Weights of a small GPT-style language model, trained from scratch on English Wikipedia: 6 heads of 64.
Each number is 500 + 25 x the weight over its row's rms, rounded and kept within 0 to 999. Layers, rows and columns count from 0. Numbers have three digits each. The size before them is the row's rms in percent of the matrix's.

# layer 7 MLP down, 384x1536, rms 0.0681, rows 107-251, columns 672-767
096:522446489491453518495515463520527498508502537588452515477490542484509492494455493512503500492534487484498497519515511461531467510497495505504498493539499451511508522495481502547472465498491480491495564512464505474482508488412492532531475512488515490441508493484537472489511515502463465472
093:456532469519501473467496482509505485536525487502444464456460492524440462457528497476497494492494490487508488536453538504509486498530542470508500492542498496535505496524448547526518482502469515524482493478489485494504494489457487495500510480524478532514511483502517506592526560530523515482
097:513491479480529538466532523476478529503526529506490513514494485501497497476546534510511489496505511474493483489496511520464513493513516518506465573552487488503445490486475480517485519497490477502493456497463522509480518487539523507463505504478495536482487489486490507490543510480482518506
101:504506447508522547549512499470513519506543473533475514497488531504502466478575473478499496465467498485524499528511520520536510553525476539506501498530494484487525491481474485508491495531479464469508492524475483492473524530491458529512510529464514523463483496505492505496530483516559501503
127:512479484517484494492503491483548508524510491458486526531497520493489463500482496500489472502515465495509516485505516492506540486457547497487491526489511525517521513495520505492513538514522504509447523490496509562519524500513456495497476524484524517503545523523505474457489508518517540492
101:473472473515518499466496518509470489512500487515517461490523495487509519505500532493509529480465469524522479505519466526476530523478496480502507481541523499538507510517567516493492489503469521496516470530526453529524516461514484514492472449493472462496467510511491485491553484572537486493
097:520476535512537521511508499515521510510524486480491456563504548541537505501448528504522515528486536496514520502503518485512525545484533523452531552514540493476519540521510458517515499501487539526505504511520517499480538488506507509509521481461503503508449520540484535510506535512464505486
097:530549523519484487487510525513467518453464460497502513480478503494544502488503530516467471515492528490519550515508509492518488514526501504473478500492493478484539511514518499490499498515482494513458496490513507496503521487495528532470438489543505479482516497499455483501530479507528501503
098:506496437492521483515487472494513519540471534503509466558474489459515504505504528539473474490537495485526527487480546494511490508504483486481501474457530478467505479497496493526548494508494480465497523497486528409485524518478466504505529489490487511488498487450475492473486539522499517516
097:519496486514518496481463484501473474511493421509476480469474469524441506469506520468493495507532477503472494468492523536481514548506467500490516440454513482484464469483484469432488478499505494478466527509487512506478485479503490482501502524472501531514502475485491499506506512480492477504
098:510486537503505510464535524545461519494509482476511471510504502511549491523489508505509516486515494506488500525489515506470502547490458527514508534481511495508485506517473515471476468488477499491490506477482504490527482497527477478546494520477509488507543562522506491492488514492471478500
102:547492548504505528488531499492553453491506480508524491509495523486544510487482516519514522515495498511512480536493436519469500492551499499543556470510493481514530523491519440535499483499483493530509524527529466463506529490533505530481515499471458492481482511466528505565499509513483506500
097:515436498518554484475517495503481511493477481499509517442477507461490468468510513481479510516498493521467552500471538487480536523492493484523486462541481500501530506497473504500517501475461478477488475455455524494474508482503532504481475487499476508521504482517467534526515508489549481481
098:487521510533557495466502487461457487532497470484473479521531525547494504490491495465454570514474502477521517482484520502495504496529495517517483515500504461498509482477524484502520514523479453517529497503500477514469499478526556460532503527472509471537498508500481518500507516467552543514
098:533516500486445521484477512472508514491510481494477510522494540489543522520494501494478520498502510557543503506492525511546468463503497490480505528512456546510489521493474540517486539533557474479494520508477530459544524476491509459556504541437479506468514495498506504456525527499505470498
098:464532519492461494514472450504518533478459496479494476545550480509504491478534493477508482481524468530541533463542519491525510561480463514488558456520466491503490566510497478517522491500473489517477477486482521494500502495488518518487471491502509527501488546510486493542524490520542489493
099:490491491529561495535473541526488547484515472541498474519508476510570496474457499498515502470469522522504514472482520522521521511510524500512476513499498529484518518515506482496532524457494509506467484505481541501482517539488494522469529529509496476498514550495514529550518496461573500534
098:512503486509547492486532504518493484489494509506491493469487481550525517507466500496512495497497471518491498570528483511517520524510502513507521538512488486497514518487487517531502515507554499489479468468502531507489541450577493467461494524457497486464493520493513487511541515484511494491
101:487474503515401476492492492501502487468426492494509505487488516476505508519479502494465520510493510506501506541513506499496533496460541524483492540515502475505521495498561502475476450483509528478487468502501523467527510501528469474464467493522473496525478543519499511531483496513482489504
098:494559440489487532545512493500504531487492473505505490482510501505496503495523531503473521513502549474505511509494488511510521484484499481461516535512509544510538531546505495492491489489482571493499477533460454519485503481498479529536498509449504473523492524516524478533492480496473511516
102:516489469455555493503480497498481500489468530518493499472504488490477529490535470490540461495506464467423523497443511480497514484504520493498530487589513497529501508482515500509497505508476508446508464472499490535486496537516480506504492472498491525522475530495529530501487496483493517472
103:512519488476540513498463497478536485518496512501537485548463514469547509513483505473534488511471502473490495503522517496503480538484507542505487523494483457513465511512530521491511522475484514505491519502510469471524502505500498523510517487512502520487521482535480548562509484523409523519
104:484499490487458503469538463538520476481518499507530493509515497493488477476511484520479533519560457450504501494501534521508519504498482456500507547554487523462521505490491478500500456477541504527541478518488498492472522528497528532480492538511499558482448531495519484481483491515506484509
097:526479499496416503541568480508518495457522517493561513515537544510464507488478499479521517516479506520532526561543511517517495466479498502529476493464477502482535485529507498475484517501524561539479507473466546509499482510506521482497516473494534476509477492487509490585516510483496498487
098:505475507527542476530499484553535506467503480520497497495527495503526485492447517544515500500509508514487540474520532502547479486486519542504506512581504560497509536456491532521472464482501537471484471477482469514501516549509488511488485524508507543480478546525534510519460504506524522519
104:457507499511525485502466500498524526533480492490523494555497499532509498507541500518506516526528502545493524454531528485489481509510507512481488521536471496532471489509491474503492473477479553495504515521495452481559498535561534481496470523517498526487484517484518534524477530511490528469
097:485535508482521511497469507492449479522478472498529490481512497508481498456553522489490522493501488500475496469521501535453521502528502456482511456466510536514437494487469506495502504558505533494479492463496530468460509447510489472517470510504496499491501482477494576539507467493470485465
098:517471469506546509479546531542504493511544531496528475478481490509509557506486506501505481483490487495472479544525496502492497511481538554486479517514489479495497474493511500546516528481498535571514521478498514463489511508472476531506503502509496500496509481473512459499477525543488520521
102:502498514497484465532494515510489493512490486533530423502510529482480486525515522483457456482500491487509555520457524455493476508464476515505485546479485539493507476469527511486490499528516527502500511477481557511501539504508497510522478530501506518509494476483471449509494521512497502499
100:436501516449519535505519470546486530480530481521439534511462502489473506476451485528526486529502493495508499523485487509502462522460484509472512547508507535511519502495502449479499497493500457493485484512523477503509504520488508479535503468479490501500487494509475476486502517495481474469
100:539531520529518512532512521504562477511500517509485507496486514468510487509525479530467471464474511500508526486509528493514518471510508520518491510464501519488489502527452522524544518535490442514503488506507470529456483471536482491495466507489518515510485489493484455492494515480436506514
094:446510503530484543547502505521455493550495487498494458455472501500513516498489526535489522528469485544503446539501480512523519470502512483468479456527505512471537507520518498521474499541488569562428527501497488482498488461494489531527549498492482463507501449496511466517517558526461478524
097:457516514484477479484473519500509476478481472466544491556503524505490497488454492516502515482462477548489505505485513481479458481492488524481509510479526506466466561508502473460503501450505465512510509531467428433469473475485456501476485526493565455508499441508491503504532483520461454539
097:533474507513521503473531503485468508479493485527506523509455489470499458480517526459521495485493566491482488559475517512479515510499460493510522560486489430480478549488505556492518431505483480492498513487480527486521464553543475532488516472551508550478492534472460478533526521536522543498
099:487485511526540487512491512508525503521456526482524505549513504482522520484506452516473501489523469539484532482516479525513496489502517487504499476489487537476530484500506474474513484522505504524474512532484499458510486492498492493535489488537479496487485492523466519530508491498434496502
097:541512504533511460459474508528492519533481499523505504558502503503529533481541482514512515492513508465467513536525488462496509514509470525468535528530530524528504545502536510472476514490485493495530472497493491523508521527524503492522497490487481509498500517496503558523512478508480513443
098:489505510470464495475491486523533485470520530516557469513499496476513493458506504466481513499508497521441528519475489498497478546491515497440526498509507504489476496461451504513511498491506506479526460513476506511504484561524478454514546490527483426511502498476485477511511494509442433522
096:513544470513518475520471501510512544499457496503499474502506491510521522516524522508499479508506502504507530493492512522524501457448484493510516510502508447537526490486476489496484448502503512475514520496475504466528542500453489536513515495496480460481521527526503488500446488499479464522
098:523479520489469479483481501532531520505462472505506520494492493509499510464485507503525515468490514477519517514516515515503497479483482518485439568497513539532543521518460523528508503498498509474478482485489465475506504494494531494527504504506481514492504491477494470505490502507482525497
103:532519521512507485488477476498472508471470497457502470481500496492507540456524544502512480514482484502452500504505528488503510533512519492484508490509487505490482460470512497488525486510462460532463532484474515480486560493465533485467495485486482502496548554499471517483480513504491507520
104:521476434530513507508460559501516459457526505505476518486486502477531488532508529487533520492511508516470483525485520530516540534475506502482501532520509494496510505506504522521470527481492467480528510494487481491512467494481503503507495514554495518502513465523484562485481523499490533519
101:471489538473496514513523481491514533567556504525459522507480502533497509554512489492515515513483478527520525523473461470494460547469496490505503560467508533482511500494514503509506520479492468498481494515508481516485503466506535448498478461499491524508522489508550460531509480484474430498
101:524501480482474494422488528470490516470473469521504489527518499526474485491515501466510480512547555505486504526527530478521477474490517481477506549468495499490502515494521511473534480499521505528560495499470517475513516521482488509534476489501541468480501506505502454528506500514467499517
101:484496522503469504507537508522537523504523477494496524475495512505505550506571516506521516503468517522491455519522474473488483521481464530454531508527543472490462505510515507458510512498470496488450462466493493528502504516539487522546523509545517461483509485482463491496524479506489532474
102:534519488483513485454481500542539552493537520499515509458514519518515513527554499525488530559494474550500526507474537491492466506553478501552487484499478483512554456497513504511510517525477521493501501513509496448490486468541548504483519514482489482504469514486465494530500524479453446499
099:570524506474548470511465532512472507483485488496462483488535518522514568487532474474483507487465504527490518511484536538487508503484526539519533460521484517502518519501480484524528499499530484484510539467517511532528528483521483530477461449514495460508487527493514509515564512558484496503
100:551458555519523496505485490478543509468529513513526464507447522481560547513477516461518504525458508527507512523555497500477496526494541481520508532552512510499470493478508492496500482500508523549498446511490507452508500527484502508478483507505524492462499495472508511519480510491558502434
098:534537479495472477556520524512510499452474502459448548503518492507466496488511503513516442505528477485517490467558532471512478465497499489478478514514524507514534509462508491491494496459485480500474514505496459510506442535544502499463504490495499477520513483496491516547512493475486487477
099:520525511469509485500466516513523509498495536483531484503542501520492505540473525508480534478510507439528504485498510508499515503494489507519487541419494473499511551537498509469508513515518514514505510508491501484554512500506521485496482511494469532473507529545546521501482468477503493460
101:505492474540488488529477493522535485485492491514532486549524481486530477550501529464505492498524528542463508468473509556502547552458532519465488463545466511502514497477527505477533468519506501434500474476464513513466457512532476478477493540520500509500518467525528509499493485534531465491
101:483520484516485506542484489533552476515514492497513499534525488483501457479482508488543499479487504562510541506506542471521486509484545507512552468497496525504514531530482469519461508495509488526529469493504510508538485531486465504509523525511522526498527501499528503490509477484496548485
104:543515479493434501528507493493506509514491503547512514518508588481441476542446472459508495507476517476527531507520509480469454479524496513525496516477515475513500532487497509476512471485517517482518517506481503486450481472463494491499508488496517474437508529523479483481568504487518503499
097:505504505528518468504519483468479533496482457501510513516508472507504508492470498476500523502481501519482565533470508483500528575491499509537465501500500485498525532481553483515482517498493510525482493500506464501502489515467491493494498496505471512495515507520476525534534518536443504472
099:447495528467423427515511468471551503517539467459488470470494441478496473519452518527498471499521482509488509517484537509487502469514531492523488517484512466500526459487475496480481444515502470528476505530492529535489531501504525503496525486551469472490496530497502468487502509467499496465
102:491500544471569480533496486498447478513489470535478513469496513448451484531470494489514521497507468500510467473501551484505505521480500488503490521497495511461524478474517490556511503492508478490519470470498482536489506477515499461536509501515503525498526503536545504478505478499525526506
100:472506515503546469507447464503457462535472475464490484490481534517520498463512528481502547503494480523492507512458460505487502472443473530442499514575516518464509470491484475496536502503510490502500502469536464502470554502453532507486544495489507533519487489485502489497500560510508493441
108:532486523497474498528504538507521476505523502477536501533540505494518518478527537485487564475501488502513476518514545478533519485544504484549428477488469516533444449482529502510567469481497507517542519479455516518499504467515504475487508481498507440505512539522446496515516472534493506523
098:546478499511514531492485520460492529449492501510515470451516546570503492501473532492552519522538505493479512518488489544475487490516480528442522538555500542501478502553545499483518524526507543450487493501486482461539484456509512469446519482458488515492481541504516525546536521472446507502
099:497516491484501453512501512525567473492500504489504490522411541477478479481518525465537471539551482478458539498522544524495501512516483542516471468507508521512524528460515485497542486505518476533506466479513485518503522520516492501471530468472505535489506474483476473439491489522518483473
097:480499461454482532487519501485512465468480513492561508544511498522481481501517507520528510504576538483539512485539504527492518512497502501548460447566491438528498493474494479503517493543483516485517496506498552508513529498515534480481521533531516496473440497486537505483533480528470500493
098:505529462484506479484505479507531493503504482495518457505496466513466507464473476502466498483447504442519497502467498527502464485490521493489550505479499521520508529550514542479520517495527505488526514449504465486520531488513496501510474458496541528499474533472443473496488452496523516473
101:530489505500534488516483486512578516515522501529544499504481491545527517491483487464494556534498504494479501521541556524475555516490487504485519515502474470542506490483528490495476500577482528528461493491492452544480492509555476524470492492479462527482497557541460520528488499448516505528
101:482473503489507511490478468459513482499499502493513493452493508464481482504465468515499503457534516479509534516534542482500480486509485489516460510499448499501523454466520485497512522503486478519509481484479501487546483510516547513555482484490527494533522507491518543471489479490483477518
103:525503528494561492522490516505472512495486495517513480514519490508554496505511510508481529531478482520502516516500550517516489482503500533504516550505549509516508476505478477524468487508496550518502505509511486475499525485517564493521466502485462560481516507477529534489518522484503461458
101:511471506476515509473517511490511417496457492503513509502501512461516473497489488466569498509521503526509541526557521519515517496503496473493538547492523510512500490475526474511453497499499530525513505507484496503489507532489551487539490533442458499506521512511514501512496521531562484518
099:509482510531519479523497530518515490555486483513495535538471527512514520508524479516480485552480496519518506480513466466499515478542527527524541521459567497500514516455523513507505523537495477527489482477506486489506515531495556487481499500472498518491505505525509516460553452526543544476
103:510501498491503508536488521477521487487491490520470511491522492517481522499531510518487518510497485506474483573495507518518505516500503494530534490549519550514513539453504504502480502472528547525537434498474495514487540514540538497515492503516491501485485494520525473472518441480462486500
099:491436476527490494468524506477494464512463493520505490511540454480500523468498466522482483500521529538518510575501506495488474496492540467487528489487512502488479486512484503516489510497483503521499532532527497528518482490496520479527513495504507485510499498503469487478509492524509514461
097:522498461492510504475491541516476507488494516506474484503492536530433461484555524515489498455491466461511493502544568476504505504492503491461508483462526550483475493474473505515501548463518506408489516501453510511515477436498522491477487495493500481479515493485530506574473504483519514481
097:516469519505568485497510531520488510537491524491466529486490530522511500524541531510511483506480545526514528481475536540494541500492496509500493498508511494516507543493502524508517509514494472516541519514450531537523469525546494460520522502489485509503499525535510482555448529481463497466
098:515505496483534496514544471508505499460495484510528524465499475521558497528461467508502502499525513474501497499506528565513502460490524495533520502491493473503522502527479509498479503475516501495472490496503490555495484527553545486515511535509489471523529529516536538519466491503469500492
103:456501522492525489508508515509490456504495509536434553521456539504511516509492441483510491542481482522509530537484506493496550531524535510517518467531513473496454492483562494481518493496515463618501541500467485480489493511485490492455497510498534479500501497517476498482528480464552491520
105:510532494479456518576483501470502499507484469516495511513514491472524502485459515472475465515515512468459524529520464508483446474505557513461523544524490451474530477498478527511483501462458524519500469519495532527502496494509441473485516491500464496482525452522493543488494497503498542550
099:491514443514520500499466522488540482479486506491521508520514478554521475497516526478495519543541461498496512497509513506502525487509522541494512547533525463462506487525543489548530518523529568504565500520509448479524508526519518505504467508478524501492473480504497536520498526465502508474
098:511571510506526517501506501509517498483524536508523500511470452502515488468512475515487482491555496508488528535502506540447504494511501520484498517542503510495551536538523519480508516472507504467494539495493519436476484484474495496464494497520508527477533522497489540473501526502495500497
097:511466549535479501536552505528485502524482456533436482506508455493508474468514513446521502521517506538487509495537504509503484510495493499523506537514528488508481501483471490504533496491480491483469482508471517495513554490495501474445506501497470500465546513503505495526471479501485489484
101:542499500516489480464518475506548511507474470532546505509503510517443502490516474503485475494510536497457488508476492497503484504473467529516507524523494470449543438476470459467494521468513480489497493488474453477498483484505504506546520466478499523535461459495502509520475483478497515494
098:476528522510408489515468471519498488509552451490505486483464494479554518499497549507459487491507484483508487505543466472489499474477503487473467465509479486486482506531470497517493504485473513507494509500494575494506501486492527505502469532442476532498519476520459523514485549498503516481
098:499479490499472512514501504514470489497477508523500519510470483462482513473503464505466502463531463478505505562449525468505499481537477495481483466428529487480495527490479492487510494499503493553528521549497464548532498488476511518488472484509490496485498531469505432483499526510478499518
098:462529494512469493501524514484448488489473462477572561508493523487509520490529499513481473510512490495537534489525498517477488533510541478515461473502491493450521528479501495506511524477500467499522514498468516465504484524488504533512534473498491537463481500487502525469469499517531504513
102:463515457494504477478482514532458497536518485524504531528516462485550510507460488518493484459480493460506505513526499478491507498538530464518536518484504506484493519473515493528504478466552539502534509525541467508516505485527488512531494480500511541522508534529503471518526499475555505465
098:480476510502557510536506469518452485465490517529495495522501512480492555491544523478465521488503510486484522484455532487536531466497551468465508579567509543491504523520498509479505493510482511543526445511505549483471542531506483498500501484487551503483535481488495515517518534520500479524
100:535505531492490502513488504517490470498520518484512481501472491494507480501511463491517518473489502466552497500502534508487540461484501494543460546546517508495500488462498481475491489483510505520530491498521490509484546531476494488511457466522554490504505507453503539492460531543516505492
100:438530470520473521470489515464453472507478494519488514519481487510488505476447506514519507485488549514518508498494444483537501518455451469481454509536510575504443502504497502521540526527470505507483507532504521521505525483530469461493511501491461501486469542477459483462473487519543532494
101:483481506536469460481512533505484505479516507519452491482537515500555521497484516513519489501474528535545503514527505502497510512518479508515524442512515457505580513476491493513463477485489559493462512493524497508524517463507547559492514496532535466507491541526518504524467495521559504498
102:468476506495453533475499489514528495526494496470500457589523537517540491514508506521512504534478476508498493494518508505521535534486494530511523536518459498553546475501479487478513476513520517496478519507536493510507541537478529516479508485483483456496508497509530475486527506465496458483
101:515507526487485525476473471447509506497497508532485527486506516489512513488493513495493483496494482510479529522485478473476514462550540500518486513475516514493555476511498501466501483527522508515541499483477521486512471502501513483500461475504496487515503492493520510488517537534512497495
098:502510545445496497529493480545447496514489527509498515523465484487516482499430532498505515506550494516504519503553445496507471500501515495487495479489485486573526517502495497471504508514495506483510452501507447476522512475483468507523477500525486424459493547490489512509523526536537493451
098:535483535480538522517495471478504516529495541496449492503480503508508494512490492526484492468498501505508474490505505499496465528497465480541478468527517534486516570444446523481479547496502463477522444435462495463520517479541508498535498475498508455456506447477439463458509482510488505455
101:483504501485509493505510541527469490504494513527519483497505497471517512489522492485534498497534530506470518527476494498524520517509530507516535453489494513524517479489467509518509502503496520562494548502513500511525511541453501462458477503515468529454562575474513481477525536501511476538
098:515487538513499493528486465515496491500495493512554499464485509565457453500494447485517478469490496517518532531467523440515470496531514483503536547503511466494501527514515510498526512500504496500523447490497510478538487501494511482500516486514510538529485465476455516528483475539527550479
103:450492506491525558498480454505507511481511519519493519450466466522501513516567567555497489497496501517536502487505534501510514524498553525476472569543467514575556498449487508528486530494476468519524523486554511492529512508514460499499500473508519491491549502476553508533488522510484505491
100:499499518525518490441468532517527466573461540504495532535485531492498518495475503539532483495489455483482510519526450499471494514444487494529535522471487520502503482481537488475492509530512492471504520512509476481525515485490502506519490517471526537482513552477506490468570520503531473483
100:539482567494599518527485529452533506529508520467551482492521494514478480491552551526549517528520466459484515474482498521491495443569497455443500484532499518548471492484529493514461487469472499505514506477475486530499497458521525458480533464531512514472525472523503483514491491493522478498
099:495505539448520555475513431537476542517490524473523492473503490509518500471488460440508505505488536495492549500486505499475471459528505492503554496499464501502495529500491492444495541498529493530496492524476419466475474520494486503476496489472514507500480574514492525470544486509488464515
097:550513502491507466510549479521528501490493449538509518507488521484546523511516479533481514532471436469525474521476517459495509490512507511454521516490503485475540503567473453473452494481503505491517456483487468504502493460519501458493529523496504507474511514496502520512507536499482506484
098:555469531549502496496507480498543447511523485483533491469524488508479549514488502512540433496508457470495530525499493513492484507466438512502508479478534522519461497437501529455465514466546496502499517477477510505495518488467512542483482511497512479511492516506488515426471472481483458500
099:518527515547488505489496503526506478516539531499491494483470503515468498468470502525511473482518503472504507529524487454487516522515529523531477485509492529486542514497519494465510527503491499521518505495479520508499506459497449526508450501502533500480494507481504544503483478468508487471
096:459519467455488524461516440514517535549550468505496512538520520450475491491499491507523560516508550538516536479480514499485486468480503519503506486510476474470465482482525498480487511504510477490517453438497482526499477541507500537472501511506491521500479466523522482446513495533508552535
105:471460482471523513483443433526494510470458466518467509513522533465539512491497509506529475505514493505506517494494524491507508456509499495541507487506522509529511503460524499464524491495476499522507479525536528516519475519504550518510517480503499476507483517492506526501520478513466479481
100:467537512468492524476511545475524461502499478538508509499518498506456493533497479493491506512547517524508514499457532497493462499521517514529537503468445544529489475495477475534491526499523507503522469542470513517519472483544513542535512427515460538488509475533503499514524503501536487494
098:515521491535509494516473536503534532469518539467457485516493530538491533520481490500539502492489470491505507480510520502495510517505519530535514551509537547475540463476492517486514517471495503453513507491486528528510509481463512441509522509529575494489500503479509488504497462542479508539
105:482565474520559502500519537514525496431500528519503479471471495486501506480493538485510502495492497486523545521506477496494494490560509496494478510515497475531514490492559506483528459533510458504502486529510502445455487537514505482492537499507468542471477521542500555455512525514486458466
101:513523486518511475498487464514482480506526484506498505494516456478514492491491502526462494507492511523457481468543474472454497530518504531486482487511495543488539539521527508506489509519533479520515524507508475525507467467516462433502505479536497517480535501488499532523478488523455511473
100:490480524512556495501490480516541519526521494534475498512493489509542529465500507535532524494540467500497527518492527503552466503497514501532514508497547480511497525528480503531515500481502482503466486512481529469516539469488509489523520503496484551461471534489499453534473492501493520512
103:534478480545519481516489489510449495493480551509517476504502495511505537475471491524487471520489479479505490486504475475504492459507496505520451533541493481515480515491486505520463505519451531500468526499518487530546465512482483515537494417515482543476521489494508518504462506517489504500
100:522532519566451498520521452491506468496499499498515498468524523521487524518499487474506443517497522485533511524481539507468527459503527516472445457496473510475506443481494485500520527499494488467502531502489501514503510481491480476508486507484509511476514521457503525495503461527538485508
103:470544504474494504454483503539477484493471493517511491505504473502509489478483498517506510478466532470464517513520490527548506490533480491524504485533492510465505474486531489509491499502507489547492477505515506505513493537505513487514515564471517490474505547515511528533473540492515521494
095:456447468480463483522500494518464539506500500511495473499462513478487514513482462520501499489519540479501512532468527524471509466511488495484517511498527478499504535512539473460528461472480451497524472493497520502540476527494481490528453530459487447529507500509501480507529556463474492475
098:542472517521480510459495540479543515499502466460494539465470524495496512454498461483507479470461509481489476507526545493498540529511492519509483498529492537528510499553502481502465518480493524523496515497537482527495516460543550487454518520516486481459518509489500529549477509522520511481
098:512515507528525508511506504521491480499507511497504487501502478501495471468532453540519437501532469543501485515443482505492479490460515507541517564530489493487542485512484484543538467498464526479479502498505498559502551491472492488471473474465516508488507479486531540514499465529454537511
102:484524527478524493508507511521554499492522483503497501496517534506500527523495537522498481490482517461490507544493526490468495515509513534490517529545512464496527501485467488520462476495478544440487481519484480498537522480501470452514512477538503509483484522513474507504486532512496501481
097:546549520496443519486528492518470519520527531530480460509498498484518541482498468480479528532495451463498476509471484497462491541505487478537540514540504495519488456478481479547514486476521528442529536517477496519480496471468540515433491481481556545508493503468466539520532471504527522554
101:532507478514471475541473508552497520476533482494530504544523538491469491480470499499527507483523507552507476506527557473465484449524517488466511537522489530515481489507520541451537566514471540540524464476483478459523516485485477489533486537510527448497482527491519454525512490482511489541
093:471509493477492508534478508523523524482446504499488482518518533487491512475517463493488484513489540501471519461468483508489475535508512474485532487523487490503541491508445464504508493525547497449473503526532522515509548503494446480518516532520491556519468476478511512507545502505523515453
096:518499544486528525534517442472459505491497486496494500518478509479442501502463490504484491488520491505540480523517529508507506517480489488494475437523528510506503516483521513478533521453494515520487485501525528543559463460510504520520507474545484468499516487526512517518508479478528481498
101:523497518516500520511496491515521484501544510497530483509491533524520507517454479512490513537496432527474507502478521501490533526499517462492506495535488499535531516495534521521532514460500535488476519510508552541500525546531507484504527539500531549516467528488560537523502525461469521476
101:479509502516485509475545511467504471538484486522509519532507503501505504502502503467519474503509559468533466545476531485497534464477520500504510469537506473488511500512458502491516541506506457532499490478488494481535471471525472494513481493533469495500488511483530493479488484524502544518
096:456492515493535481553501526514480492542490508535487501492499517484492476496537512515480483485507484499494501494512526502510487480534530492463482531510452491577445514498535483482517512527502519479481489498498506489501517531512514492493487543484484483513518529533493493472526503514455493466
098:445504474482518514511490488512520482530486494539502518517485486530529507506532525476509476513534503541487556501544510495520503494534510528472533526535500500527523480536544517505495484493471557520482472514490522456507522505517524477514498494449458524491537492476499560512518522530510515507
101:460481478494436456514505509498510507548479490467495503473472523478517521522532525517480477515525482512513516488495511509502494514528505502504513478523499419521534464522491507516504493525510529473445458485509518510526489524509457506467463522496477514500484505522490515511506521528516508518
096:488465490486475524529515511511452461497489510520449500502492515510491497493481475490487495518463498510493504547498469474512508471503495478517509512525528457490507484516494486498527499502524499535496523480547470537523493515495519535518491473513448500540511537500480448496530503503548496525
098:465504463495501499508482472566536520519499486500494483448518500497529492510478494486477563484514484482465506466490520509499493489514460469488515560518484475469510495495527538477547502452468536478490437498498497460500471528488538471516519509499507562498511513515514496499463452532474529503
096:488513507532506483454471495505483480491488513533474531514502500486497507495527510485481493544527464498500503502489465497502480484479506463523504527490504522495497522436463540474487472470498464500547512493515519551473483469469478491534496498512524518496484531470497457467501508487490472508
103:544483482490490516486501500500507488451492533472516481511540524485508522520475537518478501513484489505508525504454475508496503540514462521476546490488507499515514488503543462504506498477515550470486487519508437490474509515497490482520467452475512484484525518488506471528515505492525486502
099:518491503471556441458550531554466504498450547499522491478510539480443518504516509513483530536518533538539531506463530469517467512506507495483517550512534528503501534494497481477499514477493478456518481520474498497497554493472498507525503500457434467552472499500504549513489540468553425485
097:501499513505498507459482465521472520542484511541491521489504492486501530501496508464491510526468508494532515529490506480475440514525520519504523489461474486500482468517490508499507488470474524529510533518505474513476555504510506505538547495539509500500526503443491504485529510515456511491
104:470486547514470464552519471477495500551487496545535511508425475504531519518474532467506481518500484455538550483499544494503533495550521527513469473428474481528570517502562490511515544477508495504494556503462497536502501531506558470513503475485494529505468559471537523501538532541464518509
098:501467521495537496481494457494474510504515499526507449509500515503474527518497505522505511489510475519517490481483474512531511494526578501439514508500478488509519494517514497491501479526454483468528509477527498488512481480535515528477469529458439517500470459519468516525474498453517500530
103:479534497511486518534514503496468527501536512545515471501502467501520491546495471502506516513493467487476516554518531505506536513497497508478509527468490536456552476504518483495493488501490488531496492480537513527495515543502482490498513498522500527478524519528504528478478543477494505529
099:481495524476521496476497476486483516490500494506503546497450495476490539521466556519477507529533456497533524514477470464526471500496494497467533515516465453480492510527489499489539531529511480483486502529519483523497481523492520493510490510531472452478487505472484526512512502479496524493
102:473567512506500522492466516468474489538505476540487487495488491468488545500469481448496550524507464481459524523452457496537499501508449482514516529499494506489528525455530483514487453510484484465496450531527508487477495479525594488573525535518513490507497481500493535507499520511481504476
101:481483490540553532476510474486534504489526461556477492526499528518547460469438514505483499465501515532439542514458497484489510503458477530545481537487508527474472483509479528484518471489519506491502486468537486528534499500505564498518500509546507490460494525525532469514531529476496495503
105:474525481450563454496471498478533475437463492511506487495476467497518512494539508500489517504509504491480507486500561515525473493459478501524513510437501491519534492504486484550484476478477487486513503483486498546488532502504529485482552520471481488501519514524505483498541516491502509492
102:512513487484604513481498498516496512467521504504482460497546519495501540497520514508545509467494446508492538477524490518537500507483572487535510538551498541531487472498460523479505470525448501525449528509484479499557535530526500492521498500520485526480543503518518488499499501466540508515
096:497530448518572511536493463580496501515480504531530521468526499525503519513503491508495500507516506486531474505529501466502528497496568556504484534545493540507514530492483447479514524534464509504502525467523503498540516481491502462490493476499501490482509491526528507522544521510451514524
098:435541474489505541513486463508486500486458509517456491461508447496524456528519497534488539518495440522486499525511472492502488487501450493466488506538481512504466507503514490482545502519494449505481480482468493490540510482478501521493512481499543524460507504526476532519456533501488530503
105:441488515544492479532480456513524532478511551506529495501517509477495492482505512506479531506543460476507544506518470524491533488522472453512488494500508447505504504501475503493499511514476458535486448548517502519523564498480555504486504479493513489472520477523491548512477507508498526467
097:473467488498479511504532487494507490554508530545482480477470511493511479526521497532481457462500526486460529539486542486497500506496479469494561526520492578531488512488522526490498523495471485542510491539442521495532544532501482463517437528494520491550479518458451494547466547518505521510
098:502491504503465469520523536446510501506531489506485480499478502517531504515498506486508463516455510527469509528510475553483485486497494521524487510562513534526531484516472497472459455492442596529526513506512514543532498487537489490481489531491520527515492519507514450468510527481471533439
093:519489512501472495498496466466534473513501523494511518520466543504535483455502450495490528534497513467543557517476527509486511547476519483437471494535513476513577495563489523479507560454516524566492510497514523492502498471497526458484529499519492503507542500533488499544498490525506481494
102:481508461499519535502475494513523485495455520536466512520504508476516551487540470536536499490518495474535498491475469472483531484446477526481499513555463489495497525531513471452478488532492472500530486464499484531512498510451494472505501508459465492475514437511474533507517497486552517509
101:566489529514506502512475488535534466491485508521514527504528532507475482509526548509521544481481524537517510497519496531496493439508492495476517527489488510517546493514498525476516493510488496488511518478485502506499534510521505516467481480526491523525512561497490466567499489514483481535
097:511450485494529482485522466502514474529494515521493521494458522490455496494484501484496477509488480500527484496477512543527473505519522503474520505516526483467489508536479478504487496516463564488480507500512535457503533498531501474479472491521498468458505502496498542461493544529506495512
125:499524516511566477483488497499478461490467533464527522488499503507516479455519458528528496493512477509460513487387499500502516498498520515459522509464512503495488521487515510508486500520483496544480493481487496481486552518487483487514503535482491566506526507521511409492514502488538502512